From a checkpoint of a small transformer trained on Wikipedia.
Size: 9 layers, width 256, 2 heads of 128, vocabulary 512, 7.24M parameters.
Training: a variant of SOAP for these matrices, 4178 steps.
Each number is 128 + 24 x the weight over its row's rms, rounded and kept within 0 to 255. Layers, rows and columns count from 0. The size above them is the row's rms in percent of the matrix's.

# layer 5 attention value, 256x256, rms 0.148, rows 96-122, columns 0-127
size [100 100  96  91 105 104  97  94  98 102 102 103 104 102  97  97 101  97  96  95 106  98  95  97  95 100  94]
[[159 129 159  61  90 139 112 101 157 135 108 120 170  94 161 144 138 105 125 114 120 134 120 128 114 149 137 134 113 114 116  95 202 177 148 124 146 131  88 139  93 123 130 108 115 118 139 120  88 141 127  84 104 141 139 128 121 134 142 133 103 108 136 112  98 126 145 124 159 141 158 111  81 138  91 121 127 148 131  91 150 160 170  99 142 146 146 119 100 139 106 169 123 156 113 142 145 124 121 154 133 134  96 133 158 169 120 101 143 129 171  75  86 128 117 164 175 140 101 141 129 138 119 145 132 129 116 142]
 [ 91 102 154  90 105 146 121 136 118 156 131  70 147 176 128 116 195 125 144 127 138 135  88 132 133 144 140 151 173 128 102 125 113 138  78 120 138  98 141 134 106 151 168 132  93 128 104 159 160 150 153 120 136 144 154 117 111 165 100 103 142 102 131 114 135 156 137 131 124 124 138 108 168 167 127 122 105 140 167  88 109 112 142 129 162 121  95 131 130 165 132 160 134  95 131 146 150 147 141 144 153 152 110 150 113 122 152 123 143 157 145 117  85 169 115  89 145 172 142 134 179 124 113 146 137  73 107 105]
 [128 117 123 139 131 145 140 127 124 132 147 135 167  98 156 108 126 124 120 132 183 159 138 111 103 137 135 138 111 127 108 130 101 127  98 123  87 150 113 159 201 127 128 142 120 140 138  96 126  87 131 134 114 146 153 119 132 140 126  91 139 140 126 142 127  94 130 169  86 133 137  92  83 133 107 157 103 133 141 121  73 186 102 150 123  69  94 110 144 107 121 142 161  96 111 145 171 164 155 112 126 160 118  76 161 102 173 143 128 116 150 135 105 132 163  87 141 125 106 138 147 154 108 129 103 148 110 145]
 [111 119 127 153 130 160 153 121 124 180 107 133 132 151 150 160 109 137 103 150 159 139 145 130 140  79 115 120 168 105 107 139 159 152 115 128 149 109 147 130 138 169  89 167 135 139 128 146 143 123 127 142 133 161 160  94 127 141 152 109 135 116 155 119 143 140 109 122 119 108  80 103 161 130 124 116 158 108 146 112 110 117 151 135 156 132 117  91 140 108 175 109  67 142 131  92 135  81 134 119 104 124  84  86 117 122 130 137  85 141 158  75 137 127 165 137 149 118 111 114 135 126 109 162 143 101 128 133]
 [133 148 149 134 155 131 135 112 153  98 109 114 108 125 137 142 109 124 144 138 132  98  85 106 133 143 145  74 111 115 133 161  90 162 127 137  97 135  94 109 170 154 177 159 168 121 116 138 173 146 116 108 124 136 160  87 127 131 114 125  83 113 112 148 136 161 103 136  76 140 105 130 164 158 124 153 146 162 112 103  92 129 113 145  99  97 136  86 101 100 126 150 161 106  95 117 132 153 126  98 105 136 180 181 124  87  87  87 116 150 133 125 160 159 124 123 163 164 101 113 138 166 160 143 103 124 103 139]
 [ 92 137  90 151 126 117 147 135 135 101 108 117 123 102 119 158 177 135 167 120 112 113 120 115  92 160 133 135  84 164 143 133  84  99 150 129 105 109 140 117  99 145 183 148 135 152 142 123  99 133 132 171 110 135 121 136 131 127 123  90 102 118 160 125 113 134 106 142 127 118  60  98 149 164 146 140 139  93 133 117 141 114 161 149 152  94  82 129 128 190 163 138  72 136 118  97 148 133 126 157 144 119 109 146 144 122 103 156 123 147  75 126 112 135 135 125 131 108 152 175 108 126 128 126 124 138 130 120]
 [163 107 167 134 114 105 165 135 134 141 129 122 106 121 150 117 109 120 179  66 103 128 165 132 141  76 115 114 106 151 144 136 118 164 116 121 115 127 153 121 135 154 171 115 137  86  98 133 152 129 128  99 132 124 103 179  96  82 103 107 187 137  74 135 138  85 133 129  96 134 130 133 133 135 129 135 142 135 126 128 116 127 179 134 158  79 149 158 120 150 162 144 109 121 166 110 133 123 111 116 147 122 167 135 103  73 118 108 154 102 117 161 130 106 120  89 152 101 112 128  84 144 123 130  68 120 141 132]
 [169 119 133 125 140 121 109 186 104 109 108 104 145 111 157 121  68 144 118 157  66 113 134 140 134 106  89 144 132 118 119 149 113 162 116 151 137 111 116 149 127  99 147 100 139 124 137 108 140 182 131 136 139 135 148  81 132 138 109  76 110  94 113  85 100 143  95  96 132 174 133 150 116 127 138 123 120 116 134 116 116 135 151 174 128 114  94 180 111 151 111 129 151 129  66 135 160  73 148 110 110 107 134 163 151 162 134 117 147 104 125 135 125 137 129 155  99  95 135 138 146  87 133 106 167 161 109 110]
 [133  95 134 116 146 122 131 156 162 126 124 159 123 106  92 120 135 135 160 156 107 113  90 112  90 123 159 105 109 136 150 126 132 137 114 101 135 192 158 130 171 176 143 141 110 143 137 130 159 142 102 101 156  88 136 115 105 140 157 148 118 111 146 132 107 126 123 147  94 128 145  87 146 117 123  89 132 129 118 107 144 109 116  95 166 136 128 172 106 164 113 162 127 142 176 136 146 111  94 101 141 119 126 124 112 163 141 154 165 108 115 116 152 119 111 188 136 108 123 102 112  90 148 108  98 108 138 145]
 [128 108 110 139  91 151 143 135 135 110 149 132 112 153 124  83 136 154 132 101 125 102 121 141 112 107 153 136 118 153 131 115 168 124 109 122 121 144 151 149 158 126 112 156 102 110 115 128 105 140 151 144 151 104 119 121 143 104 153 109 134  84  91 115 150 102 134  94 147 161 126 140 150  72 170 127 131 110 134 113 135  90 150 113 151 103 147 154 156 135  98 135 164 125 115 103  90  85 140 139 113 138 213 134 101 113 137 152 119 140 138 127 106 119 135 158 133 121 111 123 114 160  99 180 116 154 125 124]
 [112 156 114 100 120  97 158 169 119 111 133 108 118  84 170 137 124 122 184 160 101 131 170 140 168 120 106 184 120 136 131 141 112 137 158 124 115 162 120 163 119 136 146 161 145  97 114 119 159 125 150 120 133 146 131 156 108 105 134 132 136 147 168 166  62 109 136 119 127 121 121 130 119  93 143 143 133 120 155  88 104 117 137 121 135  99  98  72 140 113 108 127 112 159 126 100 119 122  99 160 106 156  76 141 110  99 148 138 155 168 140 134 150 116 152 136 121 149 142 126 126 136 111 144  75 154 126 151]
 [144  89 133 112  88 165 133 131 130 125 151 116 144 113  98 152 175 153 106 123  75 141 190 131 118 108 159 144 133 110 131 120 113 153 136 186 154 132 107 142 154 116 134 139 114 117 150 117 152 137 115 109 162 103 189 144 140 142 146 122 113 140 124 110 103 157 124 140 122 119 128 123 100 126 158 104 124 131  89  97 129 111 134  91 138 155 100 164 128 102 134 160 150 115 153 143 157 149  81 135  97 121 132 133 114 131 147 136 142 117 119  88 136 120 112 171 181 118  96 143 144  98 159 151 107 173 151 123]
 [121 137 104 133 147 121 151  87 154 112  97 153  91  69 120 141 129 119 133 101 141 171 167 145  91 101 143 132  72 145 167 143 118 145 106 130  53 113 143 114 115 120 153 146 104 169 115 113 115 129  76 139 125 119 108 146 128 123 109 124 121 129 105 156 134 125 113 111 155 134 132 125 167 160 166 113 130 155 130 113 149 148 140  80 147 155 139  92 102 114 173 140 150 143 128 138 137 172 118 138  92 147 125 113 174 149 115 172 109 150  84 120 157 104 119 150 160 153  87 149 139 130 140 137  78 135 124 140]
 [126 125 116 164 115 106 112 151 108 107 135 147 151 122 108 134 105 104 139 108 108 121  94  94 158  88 159 106 175  96 136 142 141  91 118 130 116 119 106 135 119 168 121 147 169 137 143  93 136 148 116 109 134 112 133 156 159 103 137 115 133 100 134 144 164 108 157 113 153 132 144 115 126 210 167  98  97 132 131 143  94 107 152 174 118  86 137 137 130 105 138 133 124 131 151 114 146 145 132 119 115 159 113 143 141 173 119 139 130 108 132  77 129 134 144 132 125 105 159 151 127 115 116 113 122 132 100 120]
 [103 134 152 163 150 151 112 138  91 117 145  98 112 135 112 118 120 132 157 102 100 102 141 170 162  79 135 136 102 126  88 122 128 121  68 151 140 108 146 126 184 138 150 114 143 170 156  87 113 118 113 103 135 104 136 103 183 134 119  85  89 128  93 166 116 166 152  85 159 131 150 143 123 167 115 134 125 118 140 171 116 117 119 108 126 113 122 133 117 147 154 160 123 156 165 104 116 157 103 138 138 123 131 146 161 164 136 113 115 130 137 156 124 108 139 140 143 147  83 131 109 127 131 127 127 112 125 130]
 [169 123 104 123 114 136 111 146 141 142 157 124 167 106 161 118 154 103 155 130 132  95 121 160 145 155 132 142 137 104 124 121 110 122 132 114 154 117 110 140 122 102 126 143  95 109 163 148 151 159 145 156 157 190 166 150 103  94 118 133 124  98 144 153 145 173 108 104 130 142 147 125 119 137  75 114 116 113 125 135 133 118 111 120 140 121 125 131 111 126 143 103  95  86 128 128 119  78 154 142 134 150 147 119 140 147 117 170 120 119 128 131 159 119 138 127 151 117 116 104 101 122 141 135 114 110  93 133]
 [139 139 127 155  92  98 117  90 131 130 118 125 136 144 162 135 115 163 121 157  95 102 140  79 126 148 149 131 156 153 116 147  92 134 116 122 156 187 105 116 156 122 144 130  93 153 100 103 154 173 109 146  90  98 133 149 159 130 108 134 133 133 113 131 103 135  96 118 126 148 121 107 153 140 123 161  99 115 123 116 156 128 128 133 179  91  79 115 112 138 132 152 106 164 159 129 119 158 119  98 123 124 159 106 122 107 136 115 128 101 139  72 126 108 110 124 135 122 133 112 164 167 100 144 142 118 143 122]
 [175  71 138 134 134  73 111 158 101 131 130 141 114  76 113 149 113 133 127 133 119 102 134 111 156 164 133 123 126  99 102 152 138 169 114 115 137  86  96 145 133 112 138 114 144 119  96 164 120 156 127 110 137 115 135 133 194 115 136 109 142 129 121 169  81 121 121 138 126 118 118 107 134 111 108 129 115 166 169  83 107  97 116 154 110 109 140  88 140  68 139 124 102 148 141 148 159 102 110 108  87 164  89 100 130  76 126 143 149  99 178 128 118 143 164  84 129  98  99 131 117 138 139 131  78 120 125  87]
 [100 110 119 133  95 126 177 140 127 155 103 121 123 119 128 113 111 114 107 117 112 102 132 107 125 130  86 122 106 142 145 147 143 136 140 123  95 106 116 128 116  71 137  97  76 144 101 109 127 150 100 125 173 139 117 140 118 161 119 152 137 126 169 144 142  87  99 166 137 140 122 141 142 152 194 174 105  64 100 165 148 128 155 116  95 130 124 143 107 134 148 127 130 101 155 133  85 170  74 151 120 111 125 132 127  97 118 122 109  72 107 161 153 141 113 121 120 105 123 130 114 156 123  97 117  92 124 109]
 [113 149 126 152 140 103 115 122 139  97 121 148 125  98 111 112 110 125 162 124 123 157 103 144 146 129 107 146 101 139  82 116 115 107 127 125 105 121 139 122 141 190 103 158 129 106 152 154 162 152 138 150 141  96 161  96 155 106 151  93 127 103 118 145 132  86 142 173 159 182 104 145 151 129 140 123 168 129 108 149 110  75 143 113 148 142 128 106 127 111 111 125 139 105 127 126 121 113 144 133 131 120 148 123 115  93 112 107 127 122 117 163 110 115 167 117  81 154 113 115 147 124 119 139 143 142 113 166]
 [131 123 153 132 115 186 145 156 156 167  82 154 120  98 178 128 137 113 141 102 131 159 170 136 151 138 135 163 152 134 170 158 117 124 126 143 146 101 144 158 139 119  92 165 173  90 112 112 124 141  93 149 132 130 147 109 161 141 122 141 104  94 129 116 129 175  96  96 120 119  87 113 114 138 104  87  78 150 123 160 119 110 105 155 128  91 123 105 137 137 134 103 100 117 103  94 159 156 167 184 156 116  98 146 112 131 127 138 146 114 147  99 102 107 101 111 114 147 142 104 156 132 130 108 125  92 182 120]
 [150 121  93 145  85 130 144 164 133 142 164 137 103 115 164 111  90 147 117  79 131  99 116 147 160 130 105 130 124 104 124 149 121 118  91  89 145 171 143 147 123 151 108 147 109 140  83 128 140 113 113 169 155 120 166 132 138 142 127 137 171 158 111  99 133 146 140 120 165 123 123 153 124 133 145 127  94 111 121 119 119  67 147 128  96 113 107 123 147 100 156 139  86 165 112 152 127 112  96  74 113 140 125 139 102 135 131 142 155 149 140 131 135 117  91 126 143 129 155 109 131 141 127  72 145 102  91 125]
 [156 113 116 109 146 120 166  79 101 119  94  93 127 148 124 127 185 148 169 150 114 168 128 160 122 116 102 111  96  62 113 134 122 142  82 123 138  79 131 165 117 170 156 138  99 119 173 147 143 123 159 125 132 146 123 101  85 149 100 138 131 146  89 167  97 146 132 140 160 128 172 135 115 131 148 100 145 102 143 109 146 111 129 134 130 118 112 120 127 153  92 150  87 145  93 157 122 147 101 133 140 141 151 108  65 130 131 122  67 126 129 105 106 154 156 142  77 109 152 134 101 135 154 114 104 134 129 153]
 [128 111 124 145 106 136 136 130 117 167 139 111 143 129 112  95 147  93 122  90 139 112  84 144 155 146 108 140 108 109 137 115 136 105  81  94 115 158 194  94 125 136 112 168 169 103 138 154  99 108 144  99 114 127 138 147  96 134 129 131 149 109 138 119 131 153 125 125 127 171 107 175 129 102 140  77 138  61 111 123 155  95 133 153 128 135  84 176 106 139 123 115 126 129 106 117 151 135 125 115 122 145 141 126 105 102 116 153 125 103 101 143 139 128 133  80 121  96 157 101 118 107 131  93 130 151 175 160]
 [169  94 137 109 105 138 144 154 149 131 144  80 127  95 142  83 131 131 132 136 136 162 127 111 131 115 138 139 130 108 137 156 116 145 138 124 149 104 152 137  80 119 163 113 102 140 151 116 118 117 121 162 120  89 121 117 146 100 144 147 136 132 141 152 136 110 128 133 138  86 140 126 170 154 122 128 141 127 115 163 128 141  87 136  67 127 149 141  99 129 134 127 137 113 121 137 154 107 157 130 166 109 154 101 139 131 167  95 118 121 130  96 131 174  91 134 123  98 107 149 133 155 121 161 131 161 100 162]
 [131 116 133 130 186 131 162 167  99  96 135 126 156 159 127 107 147 129 108 124 129 142 139 139 169 126 138  78 112 169 115  87 152 148 141 105 117  98 143 125 103 154 152 113 142 130 131 102 108 137 139 161 124 128 159 111 122 123 124 101 125 104 153 134 124 118 106 122 122 145 147 128  98 100  88 147 134 114 135 118 121 127 172 155  88 133 129 136 136 101 107 137  82 139 122 110 107 125 138 126 156 156 158 163 110 158 160 162 157 109 102 156  99  97 149 116  65 122 137 149 156 126 118  96 167 133 110 155]
 [117 173  94 109 127 113 120 116 129 129  93 151 149 140 127  90 139 118 115 137 131  93 114 117 119 105  90 117 146 140 110 169 146 111 158 143  73 113  75 143  97 121 109 111  75 107 157 115 166 142 139 128 114 114 140 149 138 132 146 166 115 157 118  99 123 122 127 118 127 133 108 127 131 110  96 126 111  96 131 108 133 132 136 134 130 128 131 166 137 134 127 130 130 140 162 126 149 119  88 148 107  93  98  84 120 125 147 164 106  83  99 115 110 124 101 100 148 157 122 160 145 138 108 155 128  86 142 161]]
# layer 5 attention output (transposed), 256x256, rms 0.228, rows 96-122, columns 0-127
size [106 101 103  92 111 107 103  98 103 110 106 109 109 106 100 101 104 100 102  97 106 100  97 101  97 104  95]
[[142 119 113 136 122 101 108 129  98 162 106 147 106 145 108 114 104 101 166 129 129 126 131 135 167 158 137 153 148 149 153 125  82 131 144  89 147 145 139 124 128 140  95  95 151 127  76 117 109 144 100 105 118 145 128 111  98 132 129 129 139  90 126 193 117 157 150  99 155 129 118 117 117 149 109 140 156  79 112 113 123 126 164 141 122 162 148 115 137 165 146 153 105 147 137 174 137 142  96 100  77 146 141 148 134 119 124 132 155  75 133 135 145  72 150  91 121 162 111 148 116 119 133 132 155 121  97 121]
 [117 151 140  75 141 121 153 108 110 126 118 105 137 145 135 120 112 159 159 121 140 116 104 123 119 156 128 108 120 114 105 129 119 128 121 142  58 144 144 119 160 107 121 138 126 186 107 149 169 125 192 179 125 124  97 120 119 130 155 118 139  89 133 143 125 119  94 130 114 112 144 132 148 111  88 145 132 128 122 137  85 159 152 149 106 149 146 110 118 155  94 115 135 141 148 124  91 154 131 118 125 110 144 105 129 133 172 118 127 140 160 174 122 163 144 123 132 108  71 169 128 135 114 106 145  85 142 113]
 [151 131 115 113 117 119 130 116 108 107 129 167 129 152 143  82 126 161 129 126 106 147 116 119 125 123  86 163 126 130  98 135 148 118 120 117 124 125 161 144 115 123 122 140 115 132 142  94 128 113 131 115 112 119 152 143 113 127 146 135  82 119 168 120 177 126 100 117 104 152 133 129 121 110  89 142 130 127  98 132 119 166 115 132 104 175 168 132 119 149 145  87  91 115 137 146 154 144 124 115 147 169 105 138 161 135 176 124 101 165 129 145 138 161 160 168 145 138  94 156 126 124 151 153 133  93 142 132]
 [121  83  80 132 133  99 120 112 114 109  86 112 143 124  54 190 118 163 153 121 144 157 125 151  97  79 141 162 112 130 104 103 158 136 113 157 153 180 142 159 142  93 134  95 141  90 119  99 147  84 118 151 143 148 134 144 144 110 133 156  94 100 184 110 141 143 102  95 156 163 132 155 136 141 148  73 101 121 126 154 135 147  91 115 126 149 132 120 152 121 130 141  94 103 121 144 120 129 167  88 117 150 134 150 154 124 103 110 151 147 108 130  90 107  86 155 106 141 163 144 135 120 140 170  70 126 127 121]
 [147  93 140 105 146 121 141 130 122 124 114 114 136 131 117 116 114 120 135 173 107 156 142 111 138 149 154 136 101 163 158 132 142 151 104 129 118 166 103 183 139  73 167 162 155 127 137 112 141 138  99  91 170 103 149 164 135 121 116 133 119  95 109 163 107  84 103 137 106 161 128 112 165 152 139 132 122 120 135 124  89 146 133 115 143 138 165 114 129 150 109 111 145 155 146 130 144 160 157 127 104  76 123  97 151 127  92 118  82 145 162  86 139 128 123  68 111 164 136 140 137 113 116 120 128 139  98 162]
 [114 119 132 128 127 153 114 121 120 108 127  90 120 130 140 172 135 127 118 124 147  77 102 128 130 133 129 124 185 148 117 112 133  97 131 158 125 144 148  76 107 124 141 115 145 125 135 149 139 110 139 133 155  85 115 140 119 128 111 178 181  74 150 146  94 113  67 144  97 162 100 152 170 136 131 164 137 116 107 110 175 101 155 169 177 135 116 123 101 172 158 155 142 140 112  91 131 126 147 123 127  95  97 139 113 140 132 151 141 158 145 101 124 132  53 150 148 101 118 138 185 113 117 130  91 163 119 196]
 [164 153 112 145 147 114  75 137  94 112 143 128 114 141 133 151 146 131 116 137 112 105 142 124 113 115 120  91 124  86 109 165 126 145 106 123  92 104 146 126  81 111 109 135 112 110 160 136 153 144 166 170 130 136  85 139 138 120 105 126 129 119 124 128 121 138 109 147 135 140  91  84  99 128 109 164 122 104 159  84 105 103 168 107 156 156 127 144 140 179 129 127 123 158 156 152 138 107 125 162 169 127 144 151 132 153  90 130 122 100 145 141 108 118 106 152  93 168 145 131 150 129  82 103 137 149 120 146]
 [115 114 129  76 121 171 105  89 142 153  98 139 149 128 114 115 127 149 125 146 114 143 151 123 128 126 134 109 133 141 129 127 113 159 108 130 122 156 104 156 111 136 131 164 168  93  96 164  90  87 113 123  87 154 106 141  82 126 110 137 146 123 110 113 129 112 156 135 143 148 136 120 104  99 106 149 117 123 159  92 186 133 140 110 119 113 110 103  90 110  78 118 178 144 182 151 139  89 128  94 108 140  97 114 102 174 100 169 134 149 172 152 138  89 127 120  99 120  60 157 135 139 145 134 112 129 137 173]
 [192 141 136 120 116 120 176 107 133 102 171  76 105 119 111 140 104 140 133 123 166 121 148 136 160 162 124 100 115 174 135 101 142 131 126 119 155 144 124 149 139 140 118 120 140 121 134 133 140 161 134 148 101 133 122 108  95 167 154 104 157 124 133  89 153 115 112 105 125  86 125 149  98 130 135 149 136 130 161 143 144 116 110  56 136 166  98 116 107 123 122 136 131 145 165 108 106 146 121 123 101 136 137 135  47 126 131 136 126 143 122  89 140 128 144 129 151 127 146 103 131 143 127 130 162 148 168 162]
 [120 108 142 138 126 109 132 126 140  99 129 146 114 151 160 175 133 187 158 127 166 106 166 107 144 116 144 123 114  97 125 136 153 138 124 142 144 152 127 161 116  97 167 153 106 119 146  97 111 158 114 149 124 163 116  84 106 160 147  89 128 133  97 131 104 130 104  92 126 190 135 123 118 153  94 150 118 119 124  96 108 148 150 114 156  72 122 109 180 103 132 131 134 106 131 140 147 170 128  92 118 131 142 104 104 178 118 150 125 113 129 136 153 116 136 153 130 156  83 112 123  99  81 120 136 137 112 171]
 [103 132 111 147 104  81  84 147 142 135 126  85 117 131 124 107 132 129 148 125 107 142 102 138 149 106 171 136 107 138 113 166 151 121 153 138 107 115 121 119 119 122 124 160 122 109 104 136  84 114  77  98 103 153 119 114 153 114  95 130 167  82 167 124 141 151 103 152  73 100 176 138 162 102 116 134 140 124 130 112 108 103 114 101 127  95 132 116 151 118  94 153 135 152 117 148 134 141 115 140  80 160 113 109 117 128 150 131 131 188 128 112 141 133 146 141 112 158 125 165  80 131 121  90 113 146 143 121]
 [122  99 150  97 137 125 116 127 147 163 104 118 117  95 117 141 130 111 119  93 115 158 152 110 159 148 130 152 126 170  99 120 123 125 143 135 143 134 129 185 104 102 170 161 116  68 182 159 163 126 135  96 104 145 153 148 104 146 139 108 161 149 108 143 142 119 119 134 101 116 115 127  91 162 106 105 128 125 155  83 114 124 107 127 114 152 116 148 133 119 127  71 117 113 149 164 134 141 129  87  94 167 133 124 140 157  95 113 120 109 170 139 107 135 131 139 150 145 130 137 147 144 125 108 159  87 152 151]
 [126 153  97 143 155 121 109 115 137 118 119 141 155 102 161 126 130  99 150 122  72 107 149 124 155 117 114  78 147 127 130 151 119 136 130 113  73 137 136  66 145 160 129 121 128 110 142 125 148 137 141 100 122 114 135 164 163 143 118  89 137 142 118 106 133 137 109 112 146 135 148 122 153 152  83 140 167 123 158  85 104 146 135 111 114  99 130 142 139 112 157 135 122 126 135 130 116 142 159 115 103 143 156 149 125 170 112 171 141 120 112 145 147 135 118  52 159 111 128 129 116 117 144  92 108  92 142 111]
 [108  73  93 118 111 147 134 159 113 133 133  68 134 118 140 122 169 145  85 142 149 149  95 137 112 106 137  93 109 113  87  97 153 125 126 111  97 156 102 183 113 148 126 126 154  91 108 148 109 117 134 147 103 113 103 138 139 131  96 142 115 119 124 121 163  66 114 136 144 152 138 141  98 116  98 147  92 164 113 143 171 118 116 138 106 114 166 120 138 136 105 122 131 102 141 102 170 160 131 139 136 160 140 127 102 111 133 173 115  92 183 100 134 158 181 131 125 115 152 125 168 131 142 130 152  75 155 127]
 [ 99 121  84 119 143 132 131  88  97 145 119 149 148 140 124  92 135 120 109 150 145 165 173 155 145 118  95 101 102 119 161 143 164 124 135 128 139 131 126 120 119 132 154 154 117 132 176 166 164 131 149  89 124 115 153 135 137 138 108 130 137 101 111 112 104  98 126 101 126 142 124 142 118 160 122 127 140 139 153 122 139 114 195 134 145 135 148 111 114 102 118 127 139 140 153 146 125 101 149 166 139 116 143 126 140 185 129  81 126 120 151 123 119 118 176  92 128 146 117 142 134 120 165 105 120 131 124 160]
 [161 166 139 137 104 170  78 175 138 102 108 105  93 141 150 147 151 111 151 147 124 141 103 116 134 124 127 156 111 107 119 161 119 145  88 115 137 115 168 122 142 137 131 150  83 176 133 121 101 120 117 174 131 173 150 121  87 144 127 111 131 143 152 143 101 148  86 152 158 162 145 155 110 127 134  79  94 139 138 124 126 111 147 110 120 147 147  96 126  95 123 123 120 110 165 140 132 129 124 113 136 143  70 130 151 107 106 128 142  91 104  94 108  93 154 112  94 119 119 135 173 120 170  84 152 133 154 158]
 [119 122 142 130 126 154 136 130 137 154 142 106 121 171 146  88 128 125 130 138  74 130 145 125 153 111  78 108 166 152 139  89 107 131 161 162 104 119 114 153 164 138 111 137 137 105 168 130 135 129 140 100 121 195 100 152 145 125 139 121 160 130 113 180 129  59 130 126 115  99  99 102 115 149 101 126 137 133 114  70 156 125 151 113 165 110 158 134 107 145 126 138 154 164  87 114 136 156  84 123 138 138  94 133 120 155 156 173  72 126 135 155 146  68  76 150  92 119 139 125 139 104 123 129 172  90  71 133]
 [ 86  85 108 137 105 142 104 155 124 117  84 129 104 126 153 106 144 135 146 141 142 136 105  98 131 157 144 137 159 118 134 142 141 107 115 108 136 112 152 147 131  84  65 124 182 164 126 155 105 115 156 142 100 137  90 121 136 128  97 169 153 130 133 137 163  80 153 166 142 140 162 143 133 111  97 135 106 149 121 114 144 103  90 116 140  98 143 137 139 173 107  97 147 139 123 186 153 136 145 112  97 124 129 128 105  99 106 137 113  86 111 111 165 133 142 130 126 125 100 125 108 112 163 149 117 120 112 154]
 [ 97 121 157 142 168  84 131 132  95  98 138 121 173 132 121 131 104  98 125 176 100 142 130 139 125 186 116 147 105 116 123 138 110 140 106 119  91 131 143 129 128 169 123 110  80 179 153 138 148 134 146 121 152 150 129 165 143 120 120 121 127 143 135 167 140 107 104 114 152 148  88 152 150 150 117 131 124 135 167 154 106 142 148 113 119 166 130 101 115 124 162 104 122 176 147  79 136 119 148 142 144 129  90 133 147 144 135 136 118  86 114 133 135 119  85 126 161 126 115  94 134 136  97 146 142 114 144  85]
 [ 90 161 135 141 126  76 112  88 126 111 119  77 124 127 158 151  75 109 115 144 126 144 127 156 103  78 123 130 151  72 118 165 141 102 137 102 135 166 124 162 165 153 123 117 102 146 124 100 112 134 118 135 116 123 142 116 105 129 120  75 126 128 103 136 114 163 148 152 173 140 156 131 146  94 141  91 129 173  89  89 141 137 140 101 140  96 101 140 130 146 126 109 129 127 121 131 132 166 152 102 157 109 145 104 110 143 138 107  88 139 131 154 161 113  97 135 125 121 108 103 146 135 147  91  91 135 118 125]
 [156 140 107 105 133 151 123 125 141 138 101 133 125 131 129 121  79 136 170 130 128 126  96 165 127 151 138 123  73  89 172 111 109  78 122 153 125  91 152 120 172 136 131  86 182 165  81 137 125  88 164 111 133 100 109 125 144 142 133  78 144 187  97  95 116 141 114 122 106 106 124 175 102 127 115  72 114 127 154 160 133 130 125 139 124 131 135 156 138 107 117 163 116 115 147 127 171  96 100 128 122 127  80 100 116 100 127 112 204 155 148 132  95 110 125 115  85 111  99 142 163  99 130 173 140 146 171 139]
 [156 153 125 104 133 123 128 130 109 169 137 115 158 122 148 108 120 130 130 111 143 194  94 121 125 118 153 159 147 124 120 104 128 140 112 129 119  82 107 170 120  72 161 143 102  92  83 142 142 139 151 146 148  90 109  93 167 106 101 137 141 126 138 143 138 110 190 136 149 110 152 105 122 156 153 134 136 139 158 122 109 114 102 114 134 142 120 149 165 110 158 116 190 125  92 139 149 150  98 126 154 122 127 138 105 128 117  97 122 118 138  83 124 140 103 160 106 137 189  95 124 111 104 129  92 108 146 158]
 [ 70 120 111 141  91  92  90 159  74 117 120 131 140 133 119 111  82 191 146  99 151 148 164 111 128 161 169 118 135 131 139 135 128 157 147 127 132 130 165  88 118 169 159 146 134 140 117 142 104 126 131 150 148 133  82 121 115 149 157 145 103 150 203 131 141 173 105 107 102 163 115  92 141 138 119 158 128 143 126 130 154 137 143 107 100 144 147 144 115 129 134 104  99 160 150 141 138 133  99 131  94 133 104 133 131 179  52 178 103 135 122  92 137  99 132 110 126 115 152 120 111 105 148 112 137 118  88 142]
 [132 152 144 110 117 145  98 130 152  86 145 109  95 107 127 140 114 147 147  84 132  92 126 165 164 114  92 152 131  75  96 109 163 160 113  99 108 118 143 132 109 187 136  97 142 121 125 130 105 142 163 155  78 122  95 128  96 109 145 154 111 119  93 147 139 129 160 123 125 162 139  97 151 154 133 182 124 133 132 130 130 162 107 141 135  99 116 138 119 139 152 142 114 105 161 140 131 148  91 140 141 113 117 118 155 115 110 118 176 151 126 101  85 109 119 143  85 102 173 119 204 105 125 122  89 121 173 159]
 [137 111 158 138  97 104 115 151 162 130 120 126 123 153 146 104 122 131 115 138 108 164 146 138 130 128 116 122 102 157 138 115 171 198  91 127 169 121 136 114 107 155 179 101 130 144 135 131 130 112 153 172 142  92 102 111 102 125 135 167 160 130 145 169 116 114 123 133 115 129 116 134 131  88 123 120  99 187 140 180 120 121 172 141 100 123  98 140  91 129 148  80 128 127 116 140 143 126  86 139 157 115 139 154  86 138 121 184 123 129 155 193 143 124 180 143 140 100 106 209 171 140 123  96 115 121 100 112]
 [ 82 119 121 117 115  99 132 165 128 183 163 100 128 135 160 118 124 143 146 142 153 157 129 157 129 144  82  87 121 107  89 174 135 139 162 101  87 124 121 107  92 131 142 113 111 121 112 105 109 144 102 121 139 132 132 120 143 114 143 156 147 144 120 111 104 173  96 103 121 132 108 109 134 100 105 139 119  66  96 187 143 107 137 121 119 174 157 131 107 107 113 148 113  64 118 145 117  81 144 155 102 156 151 115  90 100 117 124 119 134  97 130 162 107 154 106 132 115  93 139 154 125 112 137 121 114 104 112]
 [113 116  97 132 114 119 147  82 166 145 125 103  78 117 121 160 114 127 153 139 141  93 111 130 144 135 168 121 133 129 168 127 135 165 133 156 114 103  98 103 110 123 105  88  94 135 148 130 179 147 151 114 123 121 134 150 117 102 126 131 120 110 153 124 114 134 162 144 107 120 195 129  94 169 138 127 124 173 106  86 179 150 126 125 153 131 129 136 157 145 152 102  80 126  93 125 112 139 108  88 113 105 140  97 128 133 148 151 146 125 110 152 126 121 135  98 142 112 103 139 115 112 112 107 191  71 148 111]]